Part of a small language model's weights.
Size: width 256, vocabulary 1024, 6.45M parameters.
Architecture: RMSNorm before each block, untied embeddings.
Training: 224M tokens, 6843 steps.
Each number is 128 + 32 x the weight over the matrix's rms, rounded and kept within 0 to 255. Layers, rows and columns count from 0. Numbers have three digits each.

# gate: layer 3 MLP gate, 704x256, rms 0.139, rows 283-349, columns 192-255
# up: layer 3 MLP up, 704x256, rms 0.141, rows 283-349, columns 192-255
# down: layer 3 MLP down (transposed), 704x256, rms 0.126, rows 283-348, columns 192-255
gate283:152134094152090112125135128068118134149173137161208102093087185149183056154108168109077170174106118131077094108157169129171154128109185153087188107090148167118072170135105121144105125140168110
up283:174143149149125134122096116096150122109103161171123172197106147129074126086136154155175141101116117137109108078157147062165116122136146139135153159098146117173154150147121180122162097054227130
down283:125109168175029162106145122134113142159107119112140118129168139088103141089110137160103170167130077127150159101145141119142151126181163139087120116130137103117133069101117099059104117119114116
gate284:140107159147116121167104159101234089109138141098101117140152110090171143098108097088157084155084147178097166094123113150114115167062180147109090075033141115114081090151091089168032112142142152
up284:156149126131166100076161179112125097130093165111147075106203138106102099080116087110119104076098060096110182124187178113160145075125088101178164118124170125101180100098177153124146144132145102
down284:075163067122152158099076209080136173110144151173123125135172133116104162110187067137146127221112099099176170113168144128163176152061143153142104103089110145130143117098157222175160090143073080
gate285:074137173163162105134133097122139196151154163120106119147155162141165122110130116128117117149152088148104118137129098152142114085137165136103125158146164210129137165148141126165165142145161213
up285:155148188136077090210130102081144119154146140101111135142109106111091133138102132101153160136153139076123195140181185135130130197137154140096117133137150111142077165126096102087161157170036149
down285:120144137115114128097109121114124137087156097108127135174151119119144103118130100094125059113123151123105136122149091092182114135120111120101079139161084199150131101139102089116177174126128109
gate286:144087130186095149147157115116109100136130151167065096096130143113173122094175143214099160173155090097100150114121119129085122115103125055170066117166090161143132163083180103050156144146120147
up286:116101108120183135116164120124095123136094109104156165147152091172151115124111125095124093146052171144174135137123081226062099084115138112081141164140096121105142123080089108192129116112174125
down286:113114152091132122106144113132153068153089139114142086093123101113209083117142111087111113142163090073097135081169123164138128138133136162133121112111162105135133102135144144121159107098129115
gate287:153133089132133139112093112132117111124094136127173110124108165107150115115163157190070143156131082088083157152142074120136125121100150159147110117079140140117100144155144142124158143192129142
up287:120113127145094175110144169182138158177137097129125185190166169173077123158152121161140148145166092065080129137142118121111089107191147128148139115153086108107125177127125131116124082143146115
down287:125160132142111151150141123090179171165154072162125126200176136120112121113077094103108116109151112148138087085107188132137144143180119127131069146128135126125178126110146144152160162181154111
gate288:142139076191071149142102134133156104121167137108133100083086109127146112125098127118116123139115085110138066144146107143139143155109069149140139124128140098116145092152103146132145134152090077
up288:091202060167089124102124173161128156142104115179177158120131125139135074132115111145124090123166110117129096130134103178086165134096117140079115163137112111139129090162123127191127120132159077
down288:194112078118128171140138144108111106125200118125146116130106136140148178171148150165163095131049102074176110140104078050180211131179151136105124053167171120145105138132098095140127097182129137
gate289:168155132072064164161141130094118184126087104127182154157197156108146083136134123100104077117127095124153132104139062206133087160145117108162095123134172105151118114050069172145150088159134153
up289:112126097171135111105127069138149114160120166129066120099105138199095127158149163108158181117132102145087113142148171054111141122130088105150162125177098152148124151151113109052115172131157125
down289:117098085158105142056145074135137150108191177167091114129110150105131135152098180155111146115112177142132170123064125127108105139112057096143132175147074114155121116087164181116130083167115114
gate290:169111084160093149139090119075086107128085122173182137197149185121158149133143106156122065164116091149093164150123082119103101088155148094127155138184111121088089105133169157058070135112148171
up290:123123095119185132132136144102149125168118060168167097142134108113087174059153100113164139126125137082060118092156063086122165112158133168163181177148137153096132139111113154138068185134154097
down290:167092140123068134136184172079083146149107178073115161224185088151183148140171139191149085129111196168161144121165157117159156122131184126096087149119140168074147145159157098138134140111123126
gate291:139127145113148134108127110105116146158158151134195151155125116089159153139168172131130129086153107117110161098140068137138111137139132117138141169078088150098199082118090145077169159170154161
up291:165151157140097113160085113085130170116049063091184163127165114198131132129102137114213164114149115169126095124139117149146117130111109203157108152161203145117067121091168153079132163150096168
down291:107141110080147168160112164094141093116128154152129153149181125141123058103143144140061141098111105122116102113124133127075089104116150061125073134087130122112106156154123085124068159168131134
gate292:128105119134158147088146084152121083184142145096116158152135108163125122075154126137136132115136170166097104094075173109103143140156117148139148143136123149123096135112138114183135186103100092
up292:159126140102146159125113130148149103136078145137144083106134133152112145166145155116118091196139184090100109113153135061091183110145086125143104171131128149173085158107119100119158107126157094
down292:118145104153105131102127144131143131135104122164131123094095114135128139138163150121142145086160113131057129094096125069128168104140170125099114136099136084161094150143159109124158160073137109
gate293:149120179104123087158113086118128107122127120148088127165106157103121130132133110150200128118138141123166120146142120135144140098131090112111145119091038099237157125136103090168103110100153164
up293:037104154208111117166116177133084163156119088164153096108121055143169168145155145174079130174150118164170123110084172093135144153101204097073154102175123131141126130133169164114151090087136111
down293:122122113152105090096142120107134128151107151080127112196126145126120155145114107144070110114090119171138120064172147096141102101156150120114104142155157190033081124199129101142161149181092112
gate294:150170143094142149123119137141232160120122171174160092100104114142119154172108141108141140114108103128087104170115137159142063160096114139118082181158110162075144149097152098085101102150135151
up294:098128150136172117170151173123178083138071096128138113138110163114141110119163129081130139136155158089107127097104116171141141144124160117085130169232169104085100096099141127114141097085123072
down294:045044072163119128110103181081130098170146128123061139102117187162112069134145108136116148139196136142130149135116085122153129076144113131110190107124143073080095168108154183106142180097151108
gate295:118125108111095080090032138115085163162117101130173092110092208150157174138151141136065069099119155138046156089141080155142138134142149151155085056144110087195136132139116097140172140150165097
up295:113116081113152141082178191093100171132136206078090123054108096135189083164154121084158157112130122131174045073093057113133138091200088103051167180085073136091056130115170133104089099100088124
down295:105124090148155120139117138089124101082136127113152136156151164113151168158105144162100155131149068123190162138117099104118142146128123110157051218069130135137218142080178145126150096120180117
gate296:100115095142139153125174145181127162137168103113112133146141131072130149122123071150074081192174101141139156130136132174163119123119121107115072146128176107156063126119176126127165150109148088
up296:062115120125155087191148145138047133118140145103092161143199133141094173091142133133116120105117158141153137099128165110126078114116144147107156088127135122140170161192113131164157158149180144
down296:091164112170118107108133142129056176086126119138146140132112151194105105162160122116116205057117174068191124143148085174057132127164181117122074127186201139141142126140117119192131079065180127
gate297:145123204119146179124130087137109091115119129033146114140096096132123138102094112194148150107128135144161110121087157110099173066168089084103133079155158140118073081187087158130161121123133154
up297:065168088131110157125131144061108156174156092144066115119124113119103111149147158108072107117093151109093108115123111143139118094106199114193125141116125105110156137061140124095170143111139154
down297:141105154170100148148143179145105143135113082171191114100077073178217134119104136094129100132037128118062100121135099166176132079143154080193159097164134088124146169189183154095130118173072114
gate298:073152136157084195135140153134151121136077159167188119107158111190165063145144083079145119161166122123181204134104139161132159103147161134093162093085076223107131149149136085178115134115173117
up298:109104103101062127154170090121094106174125146151115159104112114122103067158138161061185119102153157157106150172140184101180146135156155154126125094160114151078069131106163138132091202158146100
down298:099097078105160111135115119152159141113105122154120127165128135110084149124149113137169119139164155095130116161208173139141176131124112133169065082138149207152167116185133089113081103087138193
gate299:136118137083096101123151127105140158125136180099148179148085122120061070150102142126184094094093175107110141168118087173129083098146115142134101084140205146073186191093160086154132126152131145
up299:087118118104190135196146169137084122150112122119151092104125130148109141086141117143099137075136093148175109108100139105188126131091138149102125100093117143157076129124121133131191155102090074
down299:157096090169159125132151087137106124136115135139110158143122184192173169093108119092130146153130136195152091176114122170081068152152114127159139106102168130179065128157100150131129114133118162
gate300:122066161136111125102153142109129153161127144191148119158139118117150154153139160088103158100128132084150168117116095133127134100087108134121146139101095124093145142089132168119152129135145081
up300:142089126149161163133144143119142104118127095127142099168146177164089131201111206092143153130111099102134115106133084127123123118093080085147118122121099119107134120118183130117126096140104097
down300:153103114156135070150113143086126033138149133168144162110156115107120184090212165099126126144133099120090067106177148081154153097157097095091162129129118147126130136120083142162143118135091106
gate301:088160142127098115116141087136144100139154125100116147111075115141077122153120140099140132118106159152131178101090182129117135149128129155171143140192157131104148139122157119136114137120088133
up301:140119091111108108198115130194140113150135078099139090109103141145072119154102148136150154150163159133183087142128096131121148111149091164106119144152152117131189097139162123114179132146163125
down301:132136162150109084136133094131110100132139094130162118164140145111153117102133086102107099082207174165131079156109114121100106154185120120151073134087143082097131085125128121163147168122105077
gate302:106116141128088127115151101143127150117171191199185121085067161118140094127049178170152150159096142123126131139076156116133174132131162135097125117112106122081122075143126141078124084155120136
up302:170172112151143115120079106109088115136162177140126168083149068098132172081156128110146151094097148133091108124099078118150145109134127148140179167159190132185098160088098139173129126143138138
down302:151108117117158152130095157179168132109142205148122120073170076078119095114197196178123068120112129132106099095103089125104104181173194128093093102132130129132127090105193184141127174094109137
gate303:196072132123096152144076152124148110134181097168175126069113096146126111111143161171118116160161118098127151136161099141183115179090173109089119135114125091089165147094078111131170175112099128
up303:097183117144180123134178092126088136096040150187167142133154147100176089110127084114151104100148145107161142145145161170086108150078033039116123159150051089179153097165156128147111064144163079
down303:171130137105120130144185176153067127135064139130101115160092125144150127101145117071095166154106147174122107131095124125159150186071100180126138165069175131132126145094135108106096130180103136
gate304:158157167132138176149107193145137150121096152097160055139182122097108117132158069141166155142112127130142121163194120130145153134187111110088114158119105130175126158144139127135125111128102148
up304:104093104127117121089098121105146116102158147167110196126071114151105097120210187135115091106093109098136138106145118106085087115086163204139116112127116135138136132057132175119121107157139181
down304:107125143089153142122111105135091106149173154138124125048086158159124095152146165125110172131141094105116138132083140127125135101178181093146140072097173072119083058147064110127065109112126146
gate305:162097138097155123146095101141121119102093143186084090175111226136165125099108118129124140148093108118168105162161130174103113206143151119140118127143115077158100154123183076123095159072102108
up305:106101151113130174138134160091097136055088119143083113128138160153126138085157155106130114082137125160206111158111141135193114117111121129129106124112222170142206166146073088110108156145140182
down305:103182136177129099133106117152109161127115076101135073105193102174161059224158127131102075126123125149132115151144152105154094161126129130139170169126135113113152086109060153088100151109106146
gate306:085098175101136161127135058110091121080194147092124189102146065128111091121115096170190125122215131163130076110082108091119101136079076158075140164151141128121118139127147161168060142112130082
up306:181070139113113070104149108121159181133145111140069123130173149116130136165132139124087205111109100139123106115163128124104153116108127193113148128108167145155134132165137088184110147100106133
down306:159123116157139125163127118142102095153136114144149137140144113166141098140125104130138101120103133108142148147125128155121120132136107127217157074096168151143103149150138174151119080101107069
gate307:147085103146135126134172146100143107163115131188139099132119139142141075142159117100171080198099117164085145173081170121117114074155136134103182148131174112159085158168112161159101159146093098
up307:060142104153087085097174151101139133081119094110119128160118122153138152120136111162176098116111101124162124126115193141081123107117154167151196128101105109119114111146096104176157144093085110
down307:068065076107149106116132122154148139110084118161118119112145103098122128104180060172135183153139070139172109084096092117081127110176112160132104064164139107096101124155135125147123093102127159
gate308:136118153105095170125100124162135149130172118183091093128129146213171132165123165144130095119164052134155132091172073126090143109090115112150190079061145158117134148162101114157150125139123096
up308:101119074131107145116137154108133105081109134125159084143126083102086088116125113109109142133154143088159097119148116097179126122111130160115137127144107155118075094175128175101139146139131144
down308:144089104125096127129079117205115073082140173121135161133115181130089124134157148154102135171084141090100157138101152122163158121136127138147164111095069152095130122086152214168096147117143113
gate309:102129134108109131074144143184089111148162120157127128073120090151161147115174119110138082095121128139138139127153158104147157121093125170120154142133095117082152112073097174186107079165085126
up309:126147099103063139115116123072187098165180147085107094178079107116137080063093164093066145082136117144154082106108052156077122158191115101158135097087160116175104143147152094084129122130169094
down309:125168100156105154125109166135117116117131167133104115171121121108154142131128136185163140160115173086185108160098156104145067139112116139138133170128157200103083121108169135136144140144182121
gate310:136126120136142122129128143078132164170161151170165126099184193151174118142132113119131108069108129150115147132124114143140077112119108081163096083065080096166160104123040090165122148084160147
up310:117134111177103135090133131121141178122095161117082141179120061170126082128131113112178140168094103122168098150185173159052185138124143144111140175135136112096114147110143112123068115114128142
down310:102036083116149169186112146149158150136129144121094152117129146168127127113152131172114132142053134048205123181143094093081175150089135153159111132140140104129116146156132118100171122138157138
gate311:107201083157206152065083124148075127121129084154107089089140125124116170143123114188120158105135086085116164128133102097181144122121103149149142127103145128111091128126125120181112071122084134
up311:133092156098152064130103096143110138068163160212129156126210100101178171144160152143119109160137135133185118139108168080100084081136125137124171078070147100147097137174142184157188132107165150
down311:134106114112117066106117119133068161086132189189150138143201123144114169142093147094110107082115117125124126173100176147133126116120061122139158125098097153172123129158083176135119178094116138
gate312:113135110102173141105107152163158103101147165116126103128092107173137099138155146139136100142172121137093081056149132112127103082123146118135124112137164080093113143131126175117144137143226075
up312:113171169155103148132126108140130123134146170131119162145145135063178114172142099073131143120095140112115089112142101200107070153140196176131132139130116152082120138142133162202198184086131147
down312:142094131082131106086121094098075158131102204154128118152140141180098075117114175117101155092102161146118102123156154165164121109118189155167142172141121098087104122139154111095116128173107122
gate313:091170150160188140119168139070156190014129056070187127153156139110138124111025191144157111124099121160101164107170115093094189104186139170200121134138103143117088202164167152158172139156085158
up313:106114165132104157173085183147133175166126129165116156177142129099143165012138148142173155055176094114106109137125152224129053153153057146130095147086134146127122215101112094117155078181110040
down313:119118128073158144123117136156202182090162129117139100115135166132160126069118137138139153103138085220106111061097148106103139099133146157094221114147147140146152175162123102147178118162125097
gate314:097156204081127010079071148120124141154141164178151123097093115127206110155152232168120117143122139124107094086109176128195140036164157115128088152167067131121094111146116175091112138136114098
up314:121152106066143076084157139185170155193076098164127162150200111086152142224130119078139091122145171120178135109115140147078127114113111122146176109179135113113090135119131131130092122127115105
down314:112142140107109102107112136145089108147149110130073141078184149141159101176114054147155144145092093111112123134174151138095142162138137095095121141115194141141127134191110202162149099173159065
gate315:131120154097174206151137167109138140128160089073128080100172139112128079097218131097159127120135145148109135137128168132111105153142150167121123149097130166092144133146152117167059115162119127
up315:146146154117068093111133134117150116110086146132127115111161114125083131081111148144126121157128117116071138212113170127096114136152116135135127147130131134119092074140197090186136160130075151
down315:137163098128139088126149105146151125148095163124146158151122132143167165124128155034131063106074126082127147129117152107103120158107076100103120070086138164148156118108108176105174138131119088
gate316:086123112139163132091147204138075113155096172145086130115121136193136102110177088101125088135173076058095073153165157135070090128143124123115166190068155053174136162179078127141125105206130125
up316:148115142154081147170116108113147154145039131168097168105083113199152145118153164125116111136137152069104133169170157162167107127173161068130133160130158123145144130098181129086087128083098175
down316:094130131147146104138147148163140134120106157164089105194041131145117153195193139089139132199143125152064122130112124096127123145139117143130150169087178155127187119075114156135081125120085163
gate317:113103143114144058136163119085124162117099143164148149146125119198159163141146153095153146088120082176096082121145171135138120102112149145109094137107096141141133099173119083121102153107103120
up317:130087129128140130195122136100155165136085132114123111130132060124092133102135145110150150142131109158154113180112148129122127152175085152098145089127144149124160143041076124093080142139153145
down317:176172119117140139050099135112146155116156155081119062171108073186158095083173153151138112108119152145137099152171157131156124119139167092118169146181124167154108108102120162136160177162130158
gate318:135070146070079171083132113106132128137139113057144151065183075127112091116131108132085036192110115190111041114120151088101130165148123126142099141135123143147175059151129141100141122098165145
up318:158111057100163110110153075125119072138148113128098160106096111192068128112187103070047152184088087157150141162061101138108141063178102142114132124121131163106151053135054136111134122134116147
down318:121165180127120148144149149125084155110162125114131065069132114106113072177123113192116148190062098147148133154113080140098146180190092156172135138119141152086102083121084135091122109205096141
gate319:171123152069113156117113069155194176041123146103097152110152123169197131170120158156143140127167109110133140064135152170073139137098129109117114114103073152072092108121118131150147104117142127
up319:103166109101087102103096116168139151125129123142069126116142133177061135143141140143150128091176132138145103185081167110153065085085126076130089113117142123120133076158101043132107119119195052
down319:057113063110145053143160075186088095131143091105084066117137086113086103181129139146160121152143162088123083134148098093111125084102120128138110097167158105126221108146065146163117118139139130
gate320:166140121107144082185076143129164154077131085106135172160100140101130113092150148138129088088106097165127159107124140161223083057107110108102116118092151173107144129099017143095125125138083143
up320:128079089120087136119135123159167055094145113117138151139077204119158137060123165144097137152183062075093141106091186099121113080117134091097133155133092158124114138156149098117128185083159123
down320:137125076109110123088106148181129103111053129088104135115129076132159086152138201139130125130115146100165129121140097116116108129160152133114139147087161133134121124123074067083141057161124158
gate321:180178171141111087128093133103108146123112098125167177081122138110104123178146136130163085105136140124153140102112148082144175225146107167080143105115104166163089121181176179183142117139113062
up321:198187162081163097221153115108082130080164091133179096124126229105119123146235109103140166069101186128180190119157186117069143213147095105105133119119106117093076073166093174153131179107109111
down321:148123109142102094140156075105107131134050115110155088112134127096116111187110092091158112185141188118134100108119095053101155172134118067195138089150145193132114113104154182105104139069076125
gate322:082119158188117072142147087165110136186098092121106128142113177066176112078149070182177129179121157100162149120152179076162126167169099105123120184094147149175165171059071150120151106116106164
up322:132091112146104163155092143146106074148127118152150125221112118173100205160172088116143157176206095089080145148114118099167114111123172122190125140103115170077158113161139103111116155139073139
down322:092138188129143133123136112049128153135121105088164154103122089073143100045132041174128086104050149141141093182155136142107133172096189152116123174147126062147101140134068137206132081137100136
gate323:139147141108147104121104113112130077105147134194186138146154208124079143129122120075116176176148163134161110070118133128162114175119130181148114162071124127132088113169180150131140112175167147
up323:137146156086166111057154103046059150114124093163184146078100103135163109139101189107103115147140128097056148160174152128127141097128094168115130149118103155181119139131122177129090183065097094
down323:113113090164055114141155107093074146141190070121162159117135123178158156154161151165099127087203159102107090164151115090135167118129165121176182034146079159113109141141150091105156158177181102
gate324:126082114113133165090151098123141145148121129140088098156098164091136137098132126146117151116148125167125082169137128157127096184099111153109138150080123116155146112175124102159144117088162088
up324:142083090114084150139134122135182137130143176146161128152131107165167102079105126160093150177129142190065180087084120078109121114130141133145120148159053132177101166139111110117129154117171150
down324:144137137195154167066132176172126094141176091135065144146139136141139085053140154133110117078112162119197076155159094187107113088140109160152132168118133157095108116136156119140165113143100117
gate325:143122150112077151111135139111115100102098118152094133148046116169123144123125158109122126184052122137058107136110146120213140123104135102121124152076077091144145099122122140113122132113089144
up325:150190161140120204092156118172130108134121115154093128136118135140127122106146115112151149169092094137054123120097152154155134146138154097177133123132160115112109124130127117127141101175101093
down325:134130161104118114126145114137107125125124133106114088132103112115122173144138084061097158153161144120097138134138112121056121107136138104141099093069104097093137136149175153100208104124134081
gate326:125117113127160138157102122089141089117110102110099082156142115168145118125070104111136078126080152153169104065083105082126130115106139170156083089150137170151170156095103083141155114104123112
up326:129167088147116169141085133113171138203108113163201118108163137176192103122112136078119126102105161123141148151139132116112083107082087126130222042125118132131181100145097110145094090115116175
down326:112110131121112126153175095175086153213121102072111169151099111191155165067083128135187118129194187150180092085094133072119063122119089171104131124145121131142129187133117132085098144082180122
gate327:057058155150108103196102099158109140138119096141113079121187138119162138074153085145094159155096105149160159164160141104087110140122123116150104111088101116150189123156137134120145080103109114
up327:139075095090130180127155132111105131144145110073195111174115090154115152086085135129123085060151116102110104156134125120137072177133165120109134128166142117104177126060117177180167135164114042
down327:199195061208119176134103136190153106122130127122182077116135077096144091108116145141127082123138097105114165144171136104093131096083122126158141105156130137071102142139066098159080149079135115
gate328:112135143170084116174149117199153153169137149108125118151143112142116156164107087158134155147129096121114111132114119166109138136079116149138095103109131103121134100150127179083170198125131167
up328:150138165168122094142174104152169111161113141124078192107167132147100151164158121147136079105106129096152082146088172114169124105121161079131184132134103109143147139154123156128129083088163153
down328:077134146084186147131102126114141130084090050137072112129092141147166106135137140164110122160186125114103128110184150164153167141164166133160134136143124097156104135099132134166166044093101110
gate329:117112096169119083139121121150137135148075116121118116155099098160152133137173130141150081115188104117145107149142139169106163089168095091137133121132134073172109085114167121120196167135092113
up329:164148131148137143110120178191122181089145155146099117198099131109112121142172091099171131156114151145128097069085180102128182150113103140149121107129121092205166194106142110120152100183144105
down329:163105197116151128147149108102099163118019109146150172159052118120101141129130175152125199129088146202116178165133131092126150175121092190110112153126154135151127145140126127132101156088140118
gate330:103104194100137148072140116161159130178134051110178142104141099113101165099129149098137135141100122118153074120165141104139108117076122143116114157145134143072106173164096163187141118120138142
up330:165099181096147134090143074184003122101168147197145119108109092148100200094141127157137101094075101133069187131136158157126129121097107097152124163121102197168126174118102156117175130119106174
down330:090092105118093144145089129089125092102164093100174123162096183133086127132111093153068141081107077127080166114173167092145139081146103067146107125117184167090098133123132125154141098143080090
gate331:148103143091111157103130135138119142137145104142182124156133168129143093185092159124150110166098168123111196168187115162118167173107122116151111089150193157134117111125134144137140113158143135
up331:105144101161144113181049166110159152167148159104087134168112148173152115151167154109127150134142175109127113103167142126094096080147159097104138121126109090097085151070153132119141141108095134
down331:091157149129142146150099124136098123166098076142071142109157115113196185108081071110118137119098080177139190154123141097125124180101156105121205117173110133147121042107080159111154143179149133
gate332:139093116136082147085160080166122171132137139098126146089084145121078137140150134167154178147179165112111108133089096146146131143126081146184114107116146059124138046100046084174172168148097130
up332:105085112136081122095156130120122147090057079085105098162161062081116099168141134127172162114089094088156178115085116099114129140120102101135118103183120156127099123132199041065170104093140085
down332:118139112152153141087163097130090163120079114112174097209105136081088081130103149132116107088119126101156156074132132064107152122110141140177118165115127180153179161093179140082178127100125067
gate333:116081101110095184163124108146163164173135100109102119148115115143141136134111111119198090086103100115091144140151132148145118161071117111112143116173153119108134171146139152117191123153123157
up333:067129153176133139094109101119110120124169132183097161128094101106123080131164107162135148108160106091147173151135133176178150105192098118154143068072091109190102130094124141137192115121115157
down333:176142173206150100107168108201177158165122141162101165084090066168089123084085106141154088178190138097131140162134192171135122063109109128149064100101080098121152068123124092136132127169146111
gate334:119157179143095137146118081119136061152142086102130087072127137129084095183131089135133152132146146132136164081068183106182064141095136104176106130177168153143096051096102094108097095132157140
up334:098122144145142162141113118137115142061126146099074099140125153135136123103090157135154216113166087139220098145167084107118125150164132087158138062123121161144101143114162146098133100103122113
down334:078124123103118101163106120134116131164143119102083132107103144135171170108125140147115101114172154141142164109185119106057157204190107137135154156116093129157131125090168192131141146121120112
gate335:134082159117098170156193141087119126061192155127123133125093126121128078076124138159141107081125089132124113108139082122128119122161160173121132106125163104177081121168147180137135170127174111
up335:118133139128130164114190137119135158134101078223115153168094168109096086109066163109148131119051113140096132073185058123129086133125169146125120093148130154132073139128165152113154162134094131
down335:115140137154144123102124125171172113089151105152158113158126172134138223135154121126114104134147128102112068164160064140141084111155114190074119126173197130150065130171121129164102161030135154
gate336:126182116120123103116121108112144221109112125141124099086177128132125108219091101147195145108123142120126104190168133116130133112188112132145026119133178193153193168084112207088137116142111145
up336:098138191136180143176073093108074091140147165114095164151093137113116148115159091160093155145122144109148094039137128172153156156089116170102167145076130103147130106121107086130133109083159216
down336:122152070138104134095106055111076083152119112107144141155136162168132166141081219114092098127113101122103107148092055120155138085091119126107110154151107126129095050157152144147144129150133092
gate337:203143193122121134151114114105144093080125194110134066106126152122108171130093140170056101157144108183141086160069129107088129105136052129151178148104141120131126171152116159143102139137133151
up337:129147121076071119152082116096175088147094108164124168103119166136139115156157118149123105103036100076111119148153125102101131123117114171123130101101145085111195137128163121140196138088139147
down337:054097178110125090155097099158129106135135173151188148156111128081134154212154130140110142124069179100086113134130184089126123088106104101160125178098094078091153117141185114141114128133126125
gate338:136114116127084149106134112165148097187126180138108100150076165107143117088093158106153140120155126149179122123040145185173173103091150178139171183134144120108145198075114085167171139122093109
up338:110102114169119153138156135057089112079112133071125183108121095132138112129152071153169137117113151131155126071149132116131122122165100114161109138132080075146096148176098123133069157109121119
down338:136135166117083144160160128146089088086125125111151137107137149118131125148154109164128085093069081110160142087134151153097085057176149087152072156127156112146131107139090091148115114139074150
gate339:086127116134171144170114102122175094164108135136121136125122125108118101118165154178128111104171088067146144108191111155108103100070094153098105164118143138132072138148127141141123062128124034
up339:122066147045141200070128144124149147110133120091081150144115173190129155128110153061175139136115179222160123109150124148077123145143164147170131121114137119099139162141096169183174162097104218
down339:146154062118044179162124055107169133113127160139071179154133148124159084137130042124255130195084119168178117127095170099116113142114105151153117140096140126101146152149109103159110138122098167
gate340:165133098128108181144106165134094119097185093150132114132132136117103145117053110174116104178160142108128108154104108142140156145111106071118063105174126149129127080077132128123108103157132149
up340:089148123112118115111144120142128155118074066147154112111167135099143115109149130119108124057155172128091125163111081109130079197105088137154147088092115148121075140131100116157165133069099180
down340:073063111116074107154084117146143130158099131121133107033092100068157194141174166098120099105109129112158105084020101131093131145165123110140145106156121110092128161091147129159183150161126198
gate341:159087079135091122097070163171127095111071102078119131124149107121152132086125077151120119191123131090129094155091095162108127152122145080158119067125144167120149103139119161174095167161098154
up341:138168159162090130164164147091122114102110069119089189161168111067124037111139096151142084136152165146122087039117173118110114103119139146142180103172128103170102113146108101155131122113110096
down341:163160122118103082170077101150059091171144125206135152116089076140137110142109166072135176140144185149165166080121133144070140149175128129153129089141101139168193098133159109124197176129136122
gate342:080173138217127121153111084056130108177153092154077148140161194178174140086132134187133111144138133118081116135133122125175144152095122159133101097076198155142123067137086103108119089148165136
up342:147154161164127147173081156070124147071076128086057102121059112150134120159112120157156128102114151183125146129196117143120088150106096074083075178177130076107101127079084135140135149142133120
down342:145139132175158062069187131177141116073104184173139160143151135128164077088097122096150042133148143149098085090114120135165115155042140157122088115144100130164121151123120091121097139124183165
gate343:158055138101137130126071126131144118099185170110165135088104100141080154148092097128091103107152054102133073138123131114094112116178130105154153168119084113127216184115098152141131172110133063
up343:129139183125131144096173083086074137078082087149162117119116126123150134088120117150161140145110111099135106130074176127134167090117092100151097115191097198136085142129124069111114046140154153
down343:120115130149164140112128130085089170113086152091098130121097118148137136131115107105161132099065036148120114169133037116142150152134097097167190081155147136178161074115134096115191102143111137
gate344:143124155132086075178103125139141117132113146062160073136188164161123090142073139151086107136152147138101091044151168155122134113155163149143176099156106181110130060076196102110133181157089168
up344:108113141139120101197091103140114184176188141122090170185117190134109117126106104181108182163120126134144148114155136135116108135076157149092116117171103125116102152134182046132113191127094091
down344:128070069112080082166098117122147133124134147128185127163136092091166179102096166146097132161107149134083111088146114163105130135153104166080101106062160105156135071101134108154136168114173131
gate345:149149167156115181151129112109115161086140143144113099139154133131158103074139134124224153115118094197178128127127100054160109122057123110091179161195108139163124124134123131078144163166072149
up345:105125142146128074122147087192138074149145100114142181145063131160130144075115162119138130123156137115105142128131168067133129099105168146150160177141130097085161132120189130155119059131088150
down345:134144138068199120135112072176193091191232167155146083173114154094140149164160148211079146168104045093150111124155151108142123144182177149038080147149110138138118139129112115105135150138154104
gate346:096148143088138181179128106125077144190120144133113119124162093156123126125139167128125112157132126150087169187081130175155119098134183137157138144182156093122119151164100153112120140158160093
up346:102099120089125083134165106063124139148116181097138149130105161126086184053128099105106084123129104094172128134147125128180145120153118222182125104108115160148172068163145087134162172119131091
down346:152087139136090112133149107069113075122158120100217088132140155181147166135130080089082143140130158102125184118148074135104129069171211129142118104082083168190083076050123089127161123104111058
gate347:162137173135138154108105152146162130145134114112152094094111129125114111155089181139169139153116067160115152160112151131063121075145147090150091133127036118130179102096169077120164123122103128
up347:125107174113140129100110130126140134183103097115142103109069128118097098124178174141134158156114192161110100154088163106120114099162140168121094145078142099105147169153177179092162142133143167
down347:117155180146164137162130126125158148132111117152107134162091113099092119076093118138149108151092134192128103157128188150176137087091101116082156093114106100129127046141130106130184111171097133
gate348:126162168113160115122056157130146122089110139081124061172129131119143097149154093135129115106134187118139129139116146149107162118159146159125106078125078124136111110119172155080210163118103136
up348:165139140122162158110098099125191113132101163167153147167114128148167144109137093127144131123161165034139151082159136146128208059117130166172104132161112093094082101109122182071174165117113129
down348:091157086158186118148102077072152142136088166127116160151095098169151042116174119054115145122177089116137148152122128110141145142109103157127138171115107146144138149146108155150147154108148152
gate349:065073087134155157125129081148136106126100130096149122122186105135099108091133130100126110124124116136115181121115137153108138138134194105175123084094111095137107111139116151132141133166059103
up349:127166164152113128132161173109115110138093088153082144118169128068171141108156138085119149157173096106140043126145133121148096169129088147105098194172090161176136123106123100151129118103149127